Part of a small language model's weights.
Training: a variant of SOAP for these matrices, 94M tokens, 6495 steps.
Each number is 500 + 40 x the weight over the matrix's rms, rounded and kept within 0 to 999. Layers, rows and columns count from 0. Numbers have three digits each.

# up: layer 4 MLP up, 384x96, rms 0.197, rows 287-318, columns 0-95
# down: layer 4 MLP down (transposed), 384x96, rms 0.185, rows 287-318, columns 0-95
up287:492531504533531477514469516536535480514494471446489483594564560505443489477437528501498531468462495450574447557523573475469562495421509511525527475550548486529493516486539532436506545544518465543495439517454505477463456516462529493466478567491493524509458424490513459441468455498487501466
down287:468465522500459474543511570478526536531436524525510582484498467526529536438579482542482521516487528522516474521508516530517432461492413461566498501493515469427466507550485567511462438478567534482449545429521473501612518547543582413548507420532449440519426478547497511504482525554563530523
up288:513437512580503519413547528484516483480487525510515496520485503531534473524538505464509507496504469476372490522456456510526558443409477561550512509553504475536446501474484527483553465530436507479495518531488536417531532478489533489504539522470506495467493476474516554496511552506539582488
down288:553484565546456475541466520460506455569543508518528499502519565551469457485498482520513527513543510538527469513444463538508486540518463481521406532535515561434552528538411478468469473470563579566467549500488521523485500463556512524479485513521510507516508570532509438448479553438465486498
up289:495426520514512526521460536499525509588537546490525546515500549518471492498511505553522503535491494589408486470525508440502474470465514470484543406615495519640466545490527521519469475438481483519556483547501442532463552541482431543535485492491448539520515553547424517539521526489453529531
down289:603466561464544556479520525514512418477474473516525523568525470568471568591563404518495494529483445420488486488447456393434505481562504467452474521555569455538501458425495499430456481515507420419508515493520511496519473409503523433519506482494548511558578500539501437518472483451580500467
up290:417470476483502527500412481464508533493566544485492535488521483494502478543538531478527483579456459493496433542478497523455526493537494484484475470474458515499535455461420528520455553512558553422407510487439509492527453514489515467483544534516533476497429486469476499553428518534484533489
down290:503532459473445557500509487550533504490499503534453529476534486492485457495439462495450475474523528490471494503533526452542607467552424550469556476484514536490482496497495507502504509516477457486467546482500494471495461538501449497501494508502536492483513532498552534538506494472517534478
up291:514486570516584562387539543470491483556484504445560395506489489421456456551488443542564393471493491446524521488490571590540426429519486503496437514509515503503422497559439477538461487489556528446475433523550543516557494461487491537442534515499561467456458509480517471489492510463473514454
down291:507547482486527511542506436536472481551535512534528523540523527519435528559497525470522522478516483523558492514494513505449574510574515519473521513498500523527466431444485513506567524525521490518560537464454544513481553529459501523461522511489514523450487462487489476528463501483581497548
up292:552455517535584478490539523486559456479483518486597498511487496504501514519561536430467532436498546533527459507518544541556552555491514541463472519464524470470454545490481544468481378509470470485456548506568476494562495523488498410528501425499584529492503473417500445475481551471510512493
down292:469488450466475478457415450514464475531475498401441437553482448536487545550515466525563478530501497486484499469443454493493447463550503480448512468501596516464457488548502453533413499455465509481516547457500424415456412462482487453429480514507470564520529485493452497489510452538603473509
up293:518485546510563503524441546517488494496441559517545563552481488528468506518568518473475550519456515467487479473482538515454470541439553540471484571513537426464513452498510485506446500572516418476457549459480532494494449483481500446531507492470431489530507477510508465465510553511480501469
down293:491472453464502458524494530435501493473531419489540501541514567541598520578545474486471494513566504517505552490467451491483441469547492456566483467492491487515510509449529542417492435443452553573508445519539444429497512457510504527439532531463595589453507450508497513520485537444535489494
up294:570538428433515497546503624549534521573532519481479573470422507487459403509484506543570518424496538487511448532493514528464524512502475573434550495453521479505407540444580499548488507497459433542479544554490580524484515456529422463459462442491492542513475557460515492530540520472459529484
down294:469523423504481484510494512518462494509499511509516469485480522451488484527419446518571515488500401445489483500499553440554538479553496418540502510498452506497535465495492564441487473517488478447525445468507470498491465521477456499561585438472450406459503567515446503444474518473551508547
up295:508479443501600522498530500490518489518438490376578447475440471509491486524651537494535562536537554488506532501455499492506520607558498498461440502490424454542539460473455540514460473456492496491492481459469507524526499411523428441491591510475560506432472518481505444472507447509581483465
down295:520523475516467449495508474506485492496476451588467480497512486460502476470451487536519410432540445462457387578417515562455510427532435504504504540548502490517446509549480413484408459473524525472483487477493454463499468486466534497519479463490474388470501504465494526494482533429594457459
up296:521461510486513524479567501473565336469504477504505593476526529510441501559532550526511481457417554558417485453490497490493561395515437495518529565495508519498512537545533491563427534513490508518574490463420532555403525469499506505537551438469557443488541497480453507506514481483559455386
down296:425418521540532592365518546442523551554456442548448427457462592566522503365545481451483532497550514608514480484565530488519514528505503441548431503435464630512477531442514521463520463449553455515555386429487528500546542467499464515503478529556431503451490483516462496404460504510454474522
up297:524541468498475495484509569541524381469539519475510458444523613427440450548537452470488459491525536579396445581553496446516488465576435466516559474444501569556483550563534432530514495504564499528628437479511505437519422494521479573467494481495469527484442603537476453492449572438475468478
down297:576563427548449543583512555561539481506553464457525536477461407404480460499521568521462580499598415600522426457464449432398570516477484541496480562435564477515469572439504409530476497491516555501551475482494411362472558535534462642536395532518526531513538497545588437503406556453443425492
up298:460553562485458554487456502527507520472539481527549477525493451473432523534516503440512543487500512358474472461478498449512504454511505512522493530465549531429450519549529478576466500495471552464500494503515522477547459510478494536472504458536491557490522450457439512507447453523431560481
down298:444551447511547443522553456579551537537541410506542481481542510506458538506503387540496497553502497541483498455462467428501464457551484483564552452469540550472558462509534487451482512551538512560468475519500525510514487446526511492540535522527570507493520513562487573513442479556447474472
up299:487540490446489472492445507495500516456498486469516483453495500493532465476503452574505526416459488487542516479458434523461455477474474496494547565519464470460481457449472517522499556557538481498589494521438525459444522501474485481551504470438467529545520484488533470490477545457479552491
down299:525543490518533470489471496529407523458473502511485512440506558474431481493480505504514440483510487490468462453543541479485547519512501515489509500485488441501450501504487538531510511483447437513534502510529482459486478532447430451561456502477531475480522469488475516507454552491540546485
up300:517496531526502538513425486492569540561500532498508574485471478458478465503484507447444447507464514495496488482504501501540492511537462582570489512538446573454539490469496480522473478464582578591489511530477514524492523511505487437492480476504504479528456504532437445444534459504474479520
down300:504540448528537499525535474543512458533429497505463466463482477495482534463444509500465475500514480517423479499516508448544580459504465508501526487479497501538523494485492535537479451486461396500523537464500502501499463509484501478507514497486524471504510497544513537495542491494521544445
up301:518459521550484528405547511595554532482445474520523542461426495467412496490497447499416511508487521516518543511546537518457458578521558525480513500493465456505453568498409537542532573514527454561492520481513537513573560501512542415428546556516549535564461482518463529503464463518586461487
down301:434451488528511443471542474527498481512430481508476523501501561401442500470452513461433577494457545508473547488456513495561558586477515530479586424510401427506485519480494550526496561486478420449456464435521515455573541560530557522588532482601499460467423474535497557523547542527495506521
up302:588512488531551517484559433508483485554556596495502449456500483518475492513450523580515440488497493456436520558461479542543456480572477429465512568528428401555494494503451491452500555503499530482500444528471496578499540396484463505446466467521521547468517487445535440467484538495515417519
down302:463496506464558548462632590442466456481554545436470454470469536545615432508547372502515471566553460486558469507439509480435419605499504430471449537471368567522447527573476546462531471554511525537462444459520438465415430503548485526536471453508550503559550572435452402505566517539512514485
up303:447464506533543477451484489494554535505549501515538511399488513519514524516551472456518496494531452430488516535478449599466481511452488515475515421521507479469475505479472552440467469456522494504473489467543504500554495423401510551453385491456512581482431512474513474495425510562534553559
down303:481524523566464541532443550542482507535561501499478530481523488553532422552450453496507518475496483549498512488543497471560508504487594545433486542474476502499557392500520467489493530490476461513504556502465456462494488559442545545538544507522470552497532514454550468503523544478479433512
up304:566435596457490504503500483525395485475420507513526487518448404465546523479507454515580439483494500546500556496425508530460437541546548501505483462480485540554519542530552488556479484508502508525508435480527498553461570516510488527507483508514580420469446440538462543430487489524496469473
down304:471549482531523519499496553456525446479544482521535543547521486450461475478531488512520477503525495487415502503481538509461450472440523546446533536463439460570503468449548458480518516456447494539532444490481539508424464441447555497533544545487534546539451463425500539542460530524481466467
up305:514523486504535534543497485529474475438548509511518511484485493532511512540460413494501480472497519446465460479503467451478536472534514519475569491468517467503499467546527510515512499543499510492503446548507516535431526507545495509454445425532451488510505559528491462455526484541500487451
down305:531520503515534469540487514461519459483486493466481581473497517518484428491466555572479508476527498529544531538483502490535553498508550496448495548496529445496510485513491477562589531520444439507475529503532511508529482518500517505521494494429497485514482491466540490532498560488513516493
up306:486488585481476449543514492563469467510397522546562485450507548567527568501509500502562518529494463477475485520436473557436484512504545527518595581495477522489595500496479505542558491467546528467534459454446581470433495519437545467564484460403551493490508543539527475496519503465486561450
down306:518473543523513474481480468556463545569471500422456516526524514499506517559525441510477488478439492493551474448480516479458548469462470442480528471526519473545550498454566479513405464459499453552501516395548489529514487519524517530517529472437469437489398509461454448461507604534551499525
up307:612521423460480478498464548510394528448525473461482468487494510570490460606549491538506471497574493530499528541510491508497471523516475457512538518461547494543446626545500498448516562446509493520483465550483519548485419487544492540455508501495424501533417587491483493455510544506419548539
down307:472427477529431483519481523510531453501477531506491441555503517507473489506507488535433531452538541618490487398477471478556535518549463477479583489498538461470478573537576553523521480473541476433566526481533491440562445540494545474479575492506458608479420453529465531504511545481493540527
up308:489499537516453497468465482547558519557540501493497551429468551422465499504462427443505495514509535378522477495537485570470499507486427582520526515478408522507511549512493477524561481475528440502475523477475463525535534464517450513426490536469531518485470499537608459421528569633457541485
down308:516521511487453529558462532443514462458506531473541548415512450540539504542497559477507465424444442554483497487475497482455550495445455491492492472561459488543535441520480527560507498428483550470527512535471486456410512481449504440568437482510495472522407516507452468470505436506525494525
up309:459459516507572500539524481444528532456531483519500514508535515514504430497531504443456467554456500497568531497466476522496500446481550518478532506551443461527569483421455498479509426487535521520465477500502477450566523496514482473454585492515547544553477447472474536475495478497497493490
down309:439518471514528490515519473494534479519549516547473515481498515522485513528440551507463449484509550490473482497512444476511514444513532475520547499489547455579499482460476564489518430481447450525457511466505462480516490562500488461450457525472587501420518500532531542498540485506479532482
up310:539499524442454523496538531554537493575495492514504595562625463516390443520507465419520511461536535520578510484501543557432528553511501499592477552537472513483471519564465533498520537420469389567549454474552583460485448506543546490600504556436510475508505446470418569575483439492499470441
down310:498420468503519457435522462566516514567500426479469416430464488525502532300553454438536555506575502541483497604475628539520474531456512483452491529630449431480538525505480458506501500474545484555491559514511455475517538495537496508502512455582533538493570550441602497456493484440560511499
up311:520473505445537550483467541492497556515502483470483504474457483453505490472492499448457479423504479507439487489502496560459510497500426525532553538498505555497513454508511502471537525520476505547570442509424516493506536471425471464530543471516450485514477529494515460518476523561452529459
down311:417524552481484459507509484536520481508543504486485447523484499455470527540547456548429482485482512519379511492401523532485534456533439511498507456493501558539534519490483508499477493497489474472531477515481429477548428539496510506499465528538493534523519496490523524541485494533604550411
up312:518511543491506521464462487516518497483424452527508476433494524502441433492592538418539452520472457498420484536412480553500530500405470557531510484538456466481549503517542468550525578456463454551556514485448543570537481530429507479490436483497442513546483577398433513524538511568533418507
down312:517479538463545442424478460560515419503457514607576470541458532548465520574563467445490486530439504446472543530462496551457518468439554495519458471453447499426514500430542454551501550387417513437563538475510468545499532518479501517524401556538546521598531507529489540465562470522592427526
up313:489568560522530478506455530546474529510555509536542444468388444512492538470563516514489489562483502488487572483466535518540503511473503461487454465494431452524459501494501527443491519486543506468504481485527522508419463490511508549533543506532514523482490454464504489517431513490496506572
down313:472484525507446499525493444424509479547468538519402508446519525540514501509524519505504515530465471443489460481552495502462556516544499451524555443535582503570469495521539545468577489478505532477503494501529499462507449473484526510480500458499522498524494483463551528480476467500463506511
up314:527456569488528469529529525498585509516558565463530572519431492469544523514490541458452516459522485444614481501433513515415504459536486541491483505532499517516577424506493493508527505529517519539502514488512541489481522496466479491527455512443445505563551520473437488529501559411503434462
down314:501542461529435487498499488493434507521439467539482426469467494451422490490494452489517466548499511497431521501544513477511572530541467476471526415445490476500442492474550507513503437501433452475456519432511463497452441496486515465476476530548516525484459511475537510492438491522522551518
up315:523488528491529470491476519514473505501474516501521512531517520500504444471479477475534487568487536505452483471536507554572492486555519512483463456512487513527525482447484499437505501517486557489513476476474471501502510514467496554493533502551490505518513504509505482484526489510484495518
down315:526537509473467534541457460494482541514446545470486479521524491506531542512459448453490505497502489515525456540481478519481501498527495516492497492470498487478511507511467459503463478464471480480476560456550453449547520442517457493486479502506527499489460530521471540545514484495520537515
up316:446486523468495516514479528456467449455543532484475511499477499504545568594487511549486485532529517491576429531497475528479505467472461492519455509534543483485479506474449460523501450579488510516501501544522536491469472487471471522545470483490480467519555522463571480531494547490492490475
down316:543499499495565417466561489525507422535552493530482524435527532458503539485442455520489516509524499491491483507527525460504548442556511538489519511520483493522511482554554548488516489494445440461532532419484508466551474547515475528532515575552515500474518505492511496516506524546536505452
up317:525422509417546472469487502469545421456470557545460505458429535481510525521489497499484483456481504527487493535476507484453447498492511547487506515450476483491461542461525496494495477514549534498558514544560529560518512492517503500507449407464472471473497482509511489531471510488469499486
down317:572538449481534521482481490551427567488485435463464485471483442487476552439436519521531495509503496452481488460462533443484479414464484483473506532533547475480462445506503430523476495490470478509514501477532538489512488532532469467519521516454467471515547531532520517488533522525543525448
up318:463459473488523525488475489533512506481487587485518520502507495477444521508520447506435442505464492562522525492456465522550468540515513440491526432517526512552441525532499513500491499497497497495495511541538457524495505521526529492485506521477518453525444442532516459508549563469499509458
down318:528505473490568470442514508529530540460517498517487496512502474473516512536465477509497462524490533541400594511506491441543444471535417428560488437548477513465454493470462438521487557415490536463517518556502497546451466471475483535518502494500551481478524497498510512488514455455450510430